{"norm": "rmsnorm", "lr_head": 0.00341, "final_lr_fraction": 0.0, "batch_tokens": 16384}
Each number is 500 + 50 x the weight over its row's rms, rounded and kept within 0 to 999. Layers, rows and columns count from 0. Numbers have three digits each. The size before them is the row's rms in percent of the matrix's.

# v: layer 9 attention value, 32x128, rms 0.168, rows 8-31, columns 64-127
# o: layer 9 attention output (transposed), 128x128, rms 0.934, rows 8-31,40-63,72-95,104-127, columns 64-127
# gate: layer 9 MLP gate, 320x128, rms 0.35, rows 0-26, columns 64-127
# up: layer 9 MLP up, 320x128, rms 0.368, rows 0-26, columns 64-127
# down: layer 9 MLP down (transposed), 320x128, rms 0.205, rows 0-25, columns 64-127
v8 103:688508467521482480422523509483507503530542586483506474534483513494501466463426581512512433571506522494608507419549479512449522495494478488555536504518452568539564501544465493483506435460463527
o8 116:409522486513486483478461442494530597480567414470517442511498573483569531454526519466505528490463516555539461506591483505459464387505589539506473493519535555387500515439531572469515560475480546
o40 095:480467574550502479546462473495532476583511505444581469512461551485501427513442485587481518559394429511513478616520536584574537465530503488545550466429531412459540534567534511462555412502597523
o72 095:544534445439507383457476546481442490476506482543516513566472576441465526569500422493534487507527583465460531394472577505454544568416412474584488497569552482447494489575501434475452532553480486
o104 089:529457500459484495483559565607535500454414487522477493435503421657465473566514441565437525462527503483388523550534395561550474604445481487442460484491411397540543485459462464584475540561485479
v9 106:503509502518502533553500496520542587549417528529405463466500630480484491532521459423483527413429451411487496493469447404423531483478478429495523466485582554493399448513538490468532468463456517
o9 120:391475526434565527540623555560527476457518486496504500395525484614458517509483562493452614528521490539493469525423450547552480570496569508539533514517507506464463528584518424453529571498413486
o41 095:468463439566503532412418514503488512592477484549591627561479497533538576396477458518599512551484434503623539546517608433451518506522447498532502579584596540537562500475394471485561519581487456
o73 093:522483526476553372558477492428616607499479473643534510487486441420483534602516429508467448436493494481447424502515485512534452541435445538533377597518434435508507463513539502434421447525503506
o105 105:540523488454438505462528426559359432506542491403472379582494490513532439478504460509499395529490520536519564465474484542480468468511516483469563394453475474527576496462487522497394517466582537
v10 101:578392577500529414509513559460433536426480596470502472530634504534459539531541575450485579424535541445371469606461391593487480493510421596458531531515534472514467491540443504378487519483509480
o10 099:457503503477507577497592567462462407473450595476482471551489487471608464487477512493525506542567583536527500453542616493484554553504529420551487588557485394465496468545451513467464414525507556
o42 101:503530480512548519528498503520492597485535463500529518484526473432487493482491540474448421510408414479557461442424446440385535442420519462498534496416585486509479566473499492563523490450526478
o74 105:582433482516423378552485505530500508519511433502509508575509456573440531523490511622456492503497502531545364518510489489539488508447467454489389478474598564504480495422425482489522581483452473
o106 087:457490412476473561449479472520547470497453482514504489464418581470506451484403437497480537512530478445498553494449519600488448520586449533470463532575478509471557513577574420468525550602480500
v11 089:510570470508481493364452485600389533531487548599543500521467468532536446507590524411500490561561510459404450473473534536491509560510589506578507471518529484518465527485467440433432544565553429
o11 113:490462463508507513473449472485483514460439512446509476511476502390476507463428513565557465449540517523516388495513429502476462542483484460481497463464541480535457488545504354487533421599555581
o43 099:491550565462497434518420538526512484537618555484542481492507462473477451537507489609432447456496453430511478583499603566520468457409514557471450450495471599476536578505534568564381496460517501
o75 094:553506532497479493494562470516508471501556581511511460525500514578550575459509526461490484603465431510504443541438584436528668519517512503531631443537459466560453426448488460551501531482498393
o107 097:471447509524479487561476600481529523483469414463436547512496578520488490486554455406523569509510511492487638463509415499520506428557477569462489549434419423453536472496466605517596481474416489
v12 109:499473438472574489573487507529471456601554524447442406499503427569587496517469531474488400579461489544500464499444526576524456502488513410510501528469492512413453532515462508609486571494479538
o12 099:590551466521510408502501559490334449554536451478520474518453587420460587484429505471595398460439543550499588484441456478453533555580495532540540499435468515494461434568481473522444443496429529
o44 086:514521495515454481572476474493530465458481595548538538421456552420556420482508448587453507546454507512488505457449524476428545444457499506622574486555562508528565567573525519513579444476571463
o76 115:458475618576516499532501368454520524473527478541534487538572406441464581502587416426630500499491419531470465583515525489529509493527479501528516525405508523525517559476479478440531588595574478
o108 091:536395450491480539384482555465595502428445504494471474487441508578472393540524596538429585486592522455487435509533500541520499584456479530425455500491507478542514422444479548558473441447482481
v13 102:498453544446389459488533448471582524582472512572469467486529433473496491508516478509497474528479541459437524384470367433514521506519499463558465535454528411563527496482634417463526450483434515
o13 124:485524532398598493519477570465417432596507566512554547522442514479477485674507559502455421547502483544475470559413501445471447573510494498456495502524498600525535496527543424590448491437499479
o45 095:495480493562529509425533520495498625433505504508490546496456595498466469475509586584480606441502601454497424543519445519532480480495469482506451478416536451510513474450485602475554483586440520
o77 110:524417468486544663485566472539511513484533443532470528484518503632454520440523460522646573434518510500475581481479478551512509553611476489510508479484471511575475479493486543522584523412417507
o109 095:413524500558434416645438506467572486475504559477539435507512475385533478475428494363568462573527441530514498552490585458507545429403510531480521542515534460455504546530405505452447487481657497
v14 097:533539483463482477451530432440434537378508426463596551489522490551500457530633420516504409407516593418567488464449514529500529452462500458519482418521402541441475523477415522546510417499526514
o14 105:480492506479429522541512560527599570495550620577530493519432585441458545592501471501474579406529448473489439554568597503423535519477521496483517435516471425483419483535509454492530568484549493
o46 083:492438556480475481595429603493539459468540478500428487505452434506486566385546488463503527651475475570557529536543483499582531522485481578429515590508420554437503426478582548512461493512463543
o78 110:493528388556493436532558561578492483674491502505482460554492473483572528551404518498437508452547490470517512455458482586450414460494497543529548499498577505506511550503472405479526507535533443
o110 090:516472502454558506430436408497518500434441495475567462493544480577441498459496517461546432570455466498509503553398475468481564556552478438528392538405512556572496486532452530507475513537443504
v15 096:433466473493565381567504530503516549511499501487552463505597496519539473496613544551481408531556503513421436459486547454481507516483511470521502473441424472513587514490352510435537512425422505
o15 104:551535464528450462512521524472473414446462520446480398582528499488662482469490508454500489439500565487523510537480534444436472463450571523475609580482419456385447525486552482533531465444555472
o47 080:519538508505376493481542399562463529447515488483525517498398459383428555558381518487424502545447546515501471507498528504569599393431485527572561453579543493505468516464545421545540448551526523
o79 111:384486508510584603533485549555556542516487396509449600485557552541470525502467533522549559526484487376517573463558476571475546485562449428504512416463575514549457555496555495453666553445509469
o111 101:556488521486452544468492560401490461520484598540462467502485467564459467508556498500404477512507407615538507464451505511540411541567483470453323497500450500504556424532494554497346511493519470
v16 095:662480485528596455493524434514413505544500413495380457473424488493493470523549480535527564430548545452587466452441497528520548548468489541463518472404517576542592465505524535553479487517496523
o16 111:446508469494578527458455541556441452466523473483521514454428548534555474469515563530426545500443461570541578484567367512497445541458551522479502475601492509558531511538528464529461506400525508
o48 094:474475459589442565515498495459515490429542531501459446471515465403510385475531504504459465509513502401418419519555532426369568478523472469484443488510546549406511525549533517480487515569495492
o80 103:467563509462423495484452515506568517620429512518516474664518472505511482551518506456517420509503534509506489520428554419574484464467503556464602503473395509511519462408547599520484494510582439
o112 101:503519569373537548520534527426528529435458519536530535402587488486514570489464474455561516548496474538525479506367573550534496520565431417517408561509557425481500549522432383467560528495487469
v17 099:535381415551483443474472543464473521458513485515481493447447476465520474451566561490527526489503426479515539456460425496434456383444532580461493552512482425515524445516509499519513513490523482
o17 116:507486515489467459506502417565500490473503538472516467595550525555511470559384501541559518534427591507482459493513483512402625513477507513527588461526518511386477582461544429509427472502522501
o49 102:434473448470624462506457518476497557522539503443454627551438484577552534534561427542377490516441472439538531438471477451509501513499512511503447522552584596511496572441460619522414502458559452
o81 088:611509506565487476526489538445505432492457423487553524510528501452443425571513573549397556542510551474505463439572546521553507476544535487539427526494530506502468504560502415490568488421539586
o113 087:523507552464463537444555545569533555500508543576475382414558544461497616455569490367467366561608435519559482551454553478510469531502468515494488525497509458587530456506527580478548512529461490
v18 094:611487391479435460435501503473336476458567578500473484499442488560520492452493445497483564563476495497437531428555515483502458467560520525486483505501595387488430500441518495466501555432524500
o18 105:445464547581534536510494585457596460467481537529550452445424555496497502526529549526528513446489451607519473572430477504486440499533458527503393515459587548569477526479505523507569433438484579
o50 085:556522509496484447448584475513479468418426487527506531553548495528514537552464582534408454515498633488575510503575600549534497461550467543512476483473557561435461488464491422539454492569568549
o82 110:512458542491605606535437459435446526449493480449431523485591417419476520582584488491721473545507460521431404515481471452507503488442474394459480520477468548547621549503488494478527526495491437
o114 109:452494457474467497535444487536530548616531467460463520513453530576546431466454493472508479502565473412533604437415454452466501546491555505467647480589357430486452437514503569502458505517471474
v19 105:430497605444505469531504463540449567548507551527489531440468532461559506573624499447515493530545466555380550420502470576429489537497465451478480536517466400508473471399546490488522577502498519
o19 121:511531457574470430514485482429438417536439529515548440526609490522544521507484640620492566518469559409498445507542505478502437486367544580485497536499484571492534517488513450476509547558525486
o51 091:571515499558420467439532552488553492406412502483494436506521578497414535542480480462451477577522480513544511529487568477565476521586517559491438473513592511497455535459493506543526388496468391
o83 101:493495592534565484514465414444546569450561518586501598460562422516508518524600459491561509488523494550463482388552501487484580520470408486502557527536488462466477519475541542510507602393493507
o115 104:478503493359528588495470520493494559521512469423428495485400487438486417480439390453446505455550519503601481576499453437472501477569541484559556520415472544464555447522477553540370509441463507
v20 096:455494364512533516431454442561582469393468551421432533464506533524592526450554495527477569462492585435541457457395576487489472456487470472482490482518393506522555496548558485477492534530571516
o20 095:556499517578426476423439613512433545515485572485465566612550491443437425501522531531432469507514505496542573406531531507554541496473463557448536435493451477520547473437581443460468380510525539
o52 089:491508535460437538501468517456506554560467445589571495467480502426508573549530514443420478548544475480472478603527527446397511553460512524449585539539420488499463505522460514591448462483474461
o84 105:366480427469525516533483496510531436468454466467474544528560500494501584428457510488621588433496502429442511519634410505504464459489558438539486503479485554429529494584481562509452531600485512
o116 095:583471620477517437543562478511527564502607501554512414427424511481609445611490371521425428516480498559493413525388482543523551597575502468572525544480564469540501540456479428504557529387481482
v21 095:444486537497461511568512567492509519499473576526530541528523507537416489506594578547540405469413515512483506571491453654513493532513461495474474500496554469528554480499542448543494578589491486
o21 099:571499469488454500472603443509457534511453496455516490521447467384518472556503410438436505492528484436555512473480507471464547576508446423452412508533535456555496578527392363431587453502564460
o53 091:538467517451628534465521466409490498538483473467448474466473499474497499563413523426520502454496494570423481478492457467550461502482596457587544526488478455543529538521516467447456449563478577
o85 105:429491547489517362499498472467480380531501497602483526431546492520599454559576531474402549534509452545528498508493460541532441483518502595509427465534578627450590471506493550492512558457478521
o117 083:481479486540422597497445496586542518491568609488530518612530602480538564427432548553530530446471527467503503560560541484519478466450548495447570588428429443423479499551522584552490410528519523
v22 108:506440490489634500490536552496473583445457536591484564516507569507463516509479572537518623549552466580546497456504537396529538568501517464505469516454493489556502485544503566431467453536459505
o22 133:445530450401525564454509460514495484514472455462560508536522487537559457384474517597463554463488563517448549513507444524478518512493482517503586549550479504459483481505486492589459525494567467
o54 100:517448524487545464515485490470468518490527480465504435390472495590492526443529509508608541570416558493541445534523557540537512512515465595462514469420429446485461465361533448514619481464472549
o86 094:495498490524417480519514584541397463547485519513515448553520528567461532520466507447442408495502490452492482494555464530487559464468501468509487426472513471552560441634462500446559536573451542
o118 096:542491446627497341535510451466610483513525508471489489546489456359490490628561401433526489432512519585433512529496553440471411517438530485530390582625536518453535536470529512506467481425491475
v23 108:402518507509591531591530503526476489406477496517549510413487483405470498472461505555486454481585545572490470490486532407552459520497602597540496529490460453555469437436542495490448536488496469
o23 111:443532520455392541489406499532478475552535401406580444606530563476495503381490553478489473452380479469500532504485463528528522455456496601526555485488495472550507453509508470490465483559470571
o55 082:471491498463494405483523474513524587514464533523502482588534564409512520463521480415446502601487509499512498508526575521450450471485550446534464576490577584429517532466435542549538565474506534
o87 089:545497499540499549544530609434539369591528465497474618431501509503435480460450500511509525537629474502528510432391479557520501487513549481536489413553505452561437449555501431515654534447491511
o119 086:630500454487506409479516459487551533402488479560487505489427532564590554611537449458410488504560544491561487544530464527491514548443410526421439502460475493448496515503477486535464432527520413
v24 103:493571601480491468549512534501403503532483543541456493519519533442568470514399525563502470544431425555468524482485632552445516505500475539523531509553495478462465463515559637517544482475481490
o24 111:531440524546511448422511355430453504479503436540464475486484493476449486451467437591523543521514534457459435499538478519530548458462467641611454426532526530486517595498533411475523474517618515
o56 089:551537478566516521399503495535512434517439539491659537504527555540492453501467576441599488527576499516583491445504422424464465480449544455496382521510512585593489525527603522539586525533511516
o88 100:462520537524441475537434480498510560444513410501492503505494528489423552472454475444484520529397588472463615511445582534498653561504464461482578398435405411427439488573472519512537481512488498
o120 096:416516463437509486572506572488557458537535515479436481513429413556539521606559500517546437438491488505452427555520509520463395536504557412482576568419593505587497393488444485504480513530401471
v25 103:456532487493429451449554577484541487474500458489543603479550525509486508527414468430478502492527554460551568433534615386432493434536536469538482560492471497488572453489510484398499556527440497
o25 113:475527512512497501539541569480469460406563555607505547432399512541501496525529543498663474527590557560425506500439487545489542534493508512526505451485472357474510445590464473545540543451544448
o57 090:475434536492558556593522515518479491440448472466402426554520559534483499571515526453301448493516391509508535523586483557540452521546449469500504533458605430497523578478525518466484525471532526
o89 119:425530380493523522516415504552545511506575496531510558438472548493517521385489518469479594367472553475522485440474457534478409526499481420506514553525489543495475491573502490546560514511429484
o121 102:568529564499449488477524431469478491530439491405474441563556416480579371453464420615481501511510472503502488539591521452549560438464521562430476420567399554515549525412471502477467440538518501
v26 087:523395481479493459428479492515566466517514520556416498422490539461495394408447503490461491479553501558582497482607501475460567546524479492471476491508475376488556524550567539491470474439537530
o26 102:415428529523566466498538500473456569413468533526564456485531498589556471437553549546610581513472440479580489557579463488494576512424532501483477492585553428511481516547473578463504567426412531
o58 095:453571534512484502481499563476500455481508517463536551386434529488471550524448536518398464609494477457506580569540544567550488511470502516587576469527538496513369447554569543462521511483541499
o90 093:527510479474533441488405527486432487548575501401450506518503470511423456456513500578480525381444439483431470592483532427479485485474473471467374489472443575526606506460479539525413492562513532
o122 097:517439497523526521517618444456529476543497496525505426594530482479497585543500488425494464468538575487425439395404484515496391491577454534488555511485493556488475510376530467542505531577442467
v27 111:499441514564441507586494493524542487475540509483476440487446476424514525539621467436512480544577548514645469634525556441514482515498536387492449552449484528483535482492489535406497430501518498
o27 136:557529483471547469572558478559521454552465490495512500490505578476535507553477423403536434512457494410486566499548406527479539504485547457504515545553527409402481558505399436454545507460453467
o59 095:493537653499499429542520450481468466496444539541474463486532449445552485545557569474526570453540481508467491480623533493508514486544462527481589483499439565562544391511589427462459588439585578
o91 104:440499465501545472360433486482422472432489534438590506380489495612492450458548447590516486480454546560501439465552443479521544420487539558480480326513534516527615506528618528543565435462486498
o123 101:473559487434441534504481587482556550529554450523529533581501424530466528442443509560446510517549460528504498540361577499503406561475470538537495527532526498517370472449456531563437497581518465
v28 097:485549464474557507506498479531492348550488539522480522493472510562505495480509452505532496540536615452517516519467450442515523543524484459503461502445500609404448490530418571485511485442496466
o28 098:445437425374545491548488512585569524537526491492444492558390499435454500583499460548514455468491451564418483576429555545454501506445497569604476503386493504464545483462477383511421534429546470
o60 112:571579526525427477450617591482471453451440468488504534567571463559569582536448479389339487465531512499547450499606525485568486491515465461453438477547449551476447500580481428495399540535520497
o92 102:429521501442515421431515574467476579503516565518517363484450483550578502478480573580512517517505543513450596464478456502555447547553613533418453449554542402528505504524493500540468440527383564
o124 095:546437524583471540541403341453461466490434386492511482474528543444456409435482512485576565380501486464438526462500553541512483474471428469497508558553461489487547537549549518432583516563611513
v29 100:565527483494445520594515444509523512527544498443478503471536477486560527470534447603497474535498451287556510527548455533523467435535633442538505537487491522490464518474547448534459551564485527
o29 097:496562519528548539520584529475424448483454459498477487451533538473502463556440457381595540522451454510473501491484518469521423496512500370447453578487504483459542540557453520502400536490511587
o61 095:539461441562489566494527499524494530539567481502532495548385524529464458440567466611436478470557510517404560427445567587514494481430503561408512454462482536479510592547546583524485488576523589
o93 106:512479564477488521445473492526557577426432553560491503492588599411434540544537527392505471447428469519482515517533418448575475413537511466485507560577490525544468496459551537462515457445482634
o125 092:506510466451515380458520520503522475526593555430560513502428420440548486525419487492492485470593512596469530543483484480408468596529505561580465517473568551492555487501417525468561466525539322
v30 089:553544493437565621494539458532513505540490482544456488554607527465471514548536483502478457497552435565542436449498525444548517521506528486531507550536503514462473420519488600536474464542522497
o30 107:483455468529467615477473552482511535537502429512492497418454544535462540405426463493522464500490499500461520482378453618546403552460457504539543464462440487522441469518532435526519511491449497
o62 085:468492478429513455433441496541519485473423469481545470516430489502551499562517452558555565468507501577450539498473476409435468477445544529496489526475563506530467495516493428472615538526521476
o94 095:453555543500531432562472490494479540504507593592483535474544457505541526398541584436465498524478504520417584479606478481516522502549475579552523512548479489533535454532508551541441520488526509
o126 082:492479551578498524518467565444442464445493503403581511607504423510453504559553446508530531523469490500630508571503526533527523479478516472371385521441533555464566511473501479522403552513475532
v31 093:515478560519449482582474546461560507448568484543485519519492456424455527483465611511500447448468424542462516567480441548429565545524585470503493369525500448453457481591512522543457538403506483
o31 127:507439499547528501488514421426432497420500543523431494486520540465477451564450395493417520611569454488551520491511567520499465577552425487480529507516569508516491540543458455471554480600477482
o63 082:559483515518469473467477455466582532483462563506545456410602492467538402486453575473387564555504591475504448434585550412449514477466513470417474535460462516485425504418544493572465499529519482
o95 090:481513443495462466499474509551505537606523514456588499559451494453532498395477446467537470451475504422555423533474367443496466461457509590453439523517497500552550524472399437433421526524422432
o127 078:516619525401493550480558550518510474523479471465505504493511406542532557490572535527485456548452522562447479495517567583557525507468422456592570553517470519522556466468509529513487495439486598
gate0 102:515495534551440474502602450498467541604500543416518454477516546467521458523544449480544458514526466486461458515461467495583527517599513476517521510527445478348523391530562428559518442479431497
up0 097:471504475486433523536508487514449461469424525414531563569525537541552471385525412522510481459538536505492396473592456398458489483509416536534470523527486537561494474510472439431518387471484564
down0 100:525566500569575424513536534536477524490426451522463551519495512462495501514368511432478502415558504530506574480432595388483487415454521513554453551571437517449417542431495377528460457556473497
gate1 093:511509506568516529437458557457530449449530516447500457466484431419521400578442477476455614527476538484460580476545518561479487515467527519552496525491412524467535485390483569550534514466408555
up1 095:506574449597516576467448501529466508483503494467473490511408506489441464526399440507529401552483598494408443514549503511445407571503453529556424547550601461466559569467425465463459467517496571
down1 088:564541568396534504500471477438557464571523480458444573540514518470479468527428485444341511457603468461467492497483550522467519523439655665590464562544454544560481493535416521470537531535491495
gate2 102:427586543520407537600556430485493475549546506485479473466511612416499441487543494569465516488567493452464557525488536546488445455549527507521516461480402502491461546419581464494475334512465509
up2 095:474474557456506534507479457483505462443453509490482531530520501420382491583542574453489482559564535470428585496460547438527532513483563600632496527497426517510431523506479513546525444527552479
down2 094:523473414532538482537481477495562444428551486549468603441497497554470552408549508492371480538464525480543449527474564574501520515543492526458456519528393538460470544496555534471414518478509461
gate3 097:574566502543483406455470459490475500484564528566535419527438609437552485535539430520443549456474493437529510511486433471467509471547540428556506457469503447409519501486484550586437509556558511
up3 101:463507439565473528546510524482528540522491475377536472543430465505470538503540485582566506569534481450430425446462507500493513534469459450516441446532422587354507481557476545515513464504408519
down3 102:459471552612518503398460444431547497478512504498574409492566638476455526524541453517580481466447493424445535392538531552503511407499442406505545435455407435443572479453538464577516438482453601
gate4 093:535491514517561529477544585569460574528463446508505539442421525623467527511521558545470461483434491594497533518448538490538462441600489416502492545495609596524507485383486504523493483532444484
up4 098:480572547536526417534508462467463510468502579428480533477479450563476489466427476464507399549470495491532514559523547472510486505605418543495548462553546434538524479556562565608575516585528532
down4 106:594498459557547610650570426468425443535517505498437470525529557468423549450537461451372470494505487558551429428501492510446500485483421517474599571558519452438432508533510414439560532487489474
gate5 103:433606605456413527500477481542455512439528409461526442618465444473455485483519509512583548496545424482437493483463506468437496523575437479488497569442488573525514490531545612475460482500450584
up5 098:521559442484454490622472588497578407536425509469516383556479522480578535481445476579484515506568580519550456542573510504457493461480507494396555566500439495491555510518458525529577420547565570
down5 104:461460451611500476402498491520525441501489545477540458452422484458542480565482475478442583550606384505490552468416469539489539557536503540519564409418570492522533543468525524431483456563511483
gate6 097:630451552543474415454443517459464578519574421500481485409517475493461524502415458534507547451523503523492514497385584505547477505532497475508510542575529537463468470513417487638477451494548491
up6 093:504539516444522487534376498516429563525510534496516404491485558529451535564429517555517477453538518502580539584612550465457409528465506485587520432558458509494369517480413467585533504567505531
down6 093:656595526663532449476454457438561520554530500460457504528500497387420535519483491506487483487503536466531457509452501478464416521510511395461561542548464477536568510479600529515563548480558504
gate7 104:488494494520529495458478440462445495465456459414444531516472524562539503478517503522556555436441439505601520516545436495525431558692507537530455603458483490531483508513453507479465563559526533
up7 103:504462519542509464503618509504535534518528444551514583549395485518397528510463504409452466500474447615439512618599543491538552527522542482497563495489476453517541464480503509485466471526471561
down7 107:452506512610412553471534421495520512491441538546610439503490506425475444534516519413463558520520443412550523486508518482497392472434490517513497428632512594549499468540475520466539500501459526
gate8 109:514499570462396556496482563495445410525444534540561583424461484495574512561552486534595574592564522547468444513513441548406526445478556468495491438554546500504511489436468487538478524545462530
up8 110:511565545482652523512450467488522548527492550515572464537524503544537607434489481444455443447523548473452552434433492470584520469397436579462491484511515504485444452495456463528457509540538437
down8 108:561478501443563453390497477548460481574574483442441526438500467559431507517580516571481474442514618538459513480569515497547503484452422469398496517529476528535528503514434497521575533496480369
gate9 100:493457501540489467417360446531502494525518443481466501489452534534552455551541542456560465533508578545444456473508511497500486530478534512531422532523547504465542494412480380505444544498444539
up9 095:574445503396535522625460433529444454474467492474542379499452536521521563528529486507555523519491534454410478477436519575475359545514472542507502494498436496421469438569529450533547506465489466
down9 098:522438507477590503610509501486526509484481547491585550519471433523532525453445524424574484485562515426552426504537471492522601487530588502472516490482487421552479465460487466486543512475466514
gate10 096:530473465557512420511485453525507518384557492400510522494417491488474468373503526538629590377542473580524473480426487550454493501450404493496527454491590506470486540491528426578516520457524478
up10 095:390500450527525535397397467585474485536501438502556487446465567493453503518427536566560487546458661496459427540525408569480487447530519525449543579594493422474465509577515481555394509454462431
down10 097:417514576559450415517492524496518444473515541538590488444516552491436448443454557521393521527471445509502504637472477550591564474502484511449511571534510546490568497425532472472446512493594428
gate11 101:471467376458502504493507438429513526493467485483488448531612518505468443581449430558489524480399502473584482449464436451459501499463447647531489434441500466577458398487503529437469439516570488
up11 098:511462440483544477482574477463470497560491484474503502459467560455591489424468477544494453479623649490485495521497534399477420475548496440537542383614512607449513507458482494483554547493497472
down11 099:500444434587526531429521466535556458590527476550558463539438455418421515543478505504557596536601445543482482436536626526532505487513498457513487431652447465523480489560525514512517507510503457
gate12 110:507574538441382460504487524464574498516511500542475475439472589562501556533425494501594449413461513506559509537551443436502506396575497421463428516511507475460507567556550501556409496527534512
up12 101:518491581535506516466453409429472539495534503570520484543591474346395528496444551508554583577532525498462443550480479493524518433593476597493488498488516512483441530483576492516616513518523495
down12 096:495475484435603483518446583537477478556434490534441464558462512511552412586590493497433525547555508504517546507483564528441434537497494544619555388477457504538455540541533528454481407477456521
gate13 093:505477498528514479400493538461508449488529446496485483480493580566498544473501481506503619485524438488406523542501563474473509538503538443472487526460476526461453554432484459534425414476454477
up13 098:510608556452537518454437406483440578476448495497489533571502417431454501553545644439583458551506496444484495415421595490547553579547499524540451494537548529523481451513549432544481564526478475
down13 093:549557460523398426593454510564522523495486383534543455461536496610451481508558511560457518498544520545483475530501459444506545452413475545475455420490482457433554488457491555522475459494467526
gate14 100:479511395410481478450472487555498443433474527452486499558477522491540513473495462496522573427500486490470639510426489553482581443435476451460587483513470518587588521382473453464479503483463473
up14 095:410599493480460539457405592488538562443586583526474484525525535574510493431467448519551426447489460536616456471511570570607498546527492503466509491518544508449470539571448492504576440477500455
down14 096:480533355539556599514477433556559507535491474469484540500488458457480380524484492502558491449523479508393484436512600481493548474443536449444555421580402525570489467464545467513568509508556497
gate15 096:644501490440496512489498609452585476468549560517442508538573523510490447562527536459522531364534546481504506561504416428494589484492486391510488482500517404589547502367439399523420547492604476
up15 093:423422496472584520574506519514483435486507476472500500524534460527504583483546435528588516564492522435519457562529483573507468539506442476473537557609573553517570542439485360453471480565506543
down15 099:518541588530577479530513435472425460560470456448462499459511513574514485517461448484447441505479554487456555468395607472550518536492599567487496476519490404530553635600420460508549553529388480
gate16 100:472517436586465542431488482417524466554474579433541478489497539523432511548520498468541553471559541514526501441604444513564544545442399534457510439521521480463424429498533561478455470556480522
up16 101:417514569522541468473555562487582511522527424590545551515599508558493517469455468499444479420574433464489583535433516452429468504462580548446581527517567516555494481544535466539466473444462505
down16 101:508635444481407466448463432520492498471498509409544479499414533484587409455514482516437416481487479548472525467609561440515501632551533547561529437467595538570461494506397594522529573455431511
gate17 101:482454468553543530445487402387518539456507487507453443519490490605512490522543518521440493494454423437481551633510472495498583520440453505541500508398463507548520467466456485582527501433485454
up17 101:527532378554572493475518483538611469558525581458540592497483444493557519499523522569517414522480465421485517443484444411502494495464511512575466508600521487512437496442495466447391417459512570
down17 099:491502382508593450606518480555515497477503518524504543426563533465391516559393510453487536468531539495557471438427529471544476442475529522492441395449507517530548495528538510490399544484461525
gate18 098:491535476471579483503389581521550479434487575470439490505474486580545371478500495513515428565494476499464527547452466499476514504552464454605489441511538550445511378534552363601462488435473489
up18 101:491407504519441546516537457477483414574454543565506467486492437497515546467523386402539503507472524544483489565520511568530537624507452464429468617477541469523483555555455530445534477491522522
down18 096:445531452601466564463565593475542536617448422504364487494658516517537564563481494524541524580457514493549504433436503502434491502510450517463423491510522492519526544515529464466475487586466534
gate19 101:496503496512550516514460481531577518548426481513534477485549664617526492515495536470526514528615465497521459441522464418534513483475477457477548512537542593535510535472434529465517525490510472
up19 098:510517506493459516459461540555490483523507414494548470485529535572450530495538548263478557489438490504500557514516412502454552519489550457468619452514401492508448483600505593568550532466528525
down19 106:526532549638515514579527513403387540469517492542539573557539540573450585504451429513456536460486561541498503581484432540482434438530437517485499491508488456522507500480500458494363526433559544
gate20 092:623509523508504487510428561544507476422548497473507458559508553547516497446433556579592520551450498504441471453512471473527393543479368494550535482465535507458534569521465401467533496468459432
up20 099:450490390552480503465387489569499549514599520406402531495490516508476567370542572486579532415519512510399493478536487545434629496554546481521552532551481491443435498477501480449553570496518560
down20 100:379508565456430534572452441511529493549481493486540445508451564523516523510596435513539438528493463450417540512429562486595372431518497514517431387551558431528530387514494487447562563498562460
gate21 104:527549486587383524540459489495475527473598462499518528485429507477567466464541530534475607578528442469461508506554479420459525468408516481445504397418483558487512410421488596583502589486545559
up21 110:512489504525510456536516419439525494466477477519433476509536475534508466450442476501494494501557423491550444417453429573526540564526522513356533397561458486500488414518395475509498458498490511
down21 107:497546505544437512551497555421488456403633531480510533525544516518466474512433577523481548517412484466494543554549449496555465485565517597529414543478538487497471416389550458476472475451461534
gate22 102:454531511575547495583483512527540522503598471522417468523525540492529565547492489490564470533519430526483447370525475475491538515594582521460438372525529500528501469404525550519501524541449472
up22 099:405466501467496474466464527573458532521464487445483425576524483451503460513474405463485478543476549557440491473507530477477491457483577480522468504445612551421519380509407536604538596536526618
down22 104:493461597503455533414533513493522537512498512423457447502514410457518471510373480490463467452534428544467496561490475508485487503483458521509545514526562493533545433486430512571401546441531562
gate23 100:485543565480494505464414473496497529502488403634486466521564462440542492496495579547663443467520563493462507446432536515479412590479478525501557500417515530497581504502409453509475496492533392
up23 099:467471530475558509506445497493568489564485530431495428424576574416484492540434557517412489541444553551493480530461582484450531452477478543491506474494510513489570455525536504504422455575388492
down23 100:549422551494428534534443500476586379521399571478504521505484458451454499457444479522391417475466532499384512511510449510464453521543500465442475477477512460472478608465569403356473480506424540
gate24 096:496508509523561460464437483396454442449451532427444400502582402513492413488595460465511464561576504542501498461617494587459448414536498484536517454548505482527404505513486475496497528539523535
up24 091:473542554492535564560509539405436480624445468558584537411406462489571498592489465548490445544513550438553471440445449440507498426461445474444527495530513480458452526493563511469588503503419497
down24 092:487568459471494459485496465485546566422472532512558522530551496503511397508531457520529619450648495451473537510601481540522501484493494489480558500559500579511530509485411364502440571481470533
gate25 103:521494467559536499479497400417499467498462559499582523467374464533419429425509481578525413468558569491561506492438548524511514441595512533477505541518512527492467564475572541478565485473489531
up25 103:432540436475493505540564524453452533577481438508527476487525528450525617459507543473472529436439460485532547444399516494492495528499591601495513429534570491468541474479506480467533450498434514
down25 101:467512548517546479564498486529477495602463595575395487554475494462451496442623461526402492505460509463518461558428450525588417516502538512509451462540580532472626507507571447438448495510402486
gate26 104:480448501586457507358510501554485462509492450505437429526499427542482593521488516560628471433431381428537553466522500519512457439490558507537542473527519551457533514510410502569545470565498504
up26 101:483413486495491543494584540509514462495398443450438596421510525549497530535574517451558515487505452438569556502576449481461541552522454528567516498534442543524503524536487376553524541508566490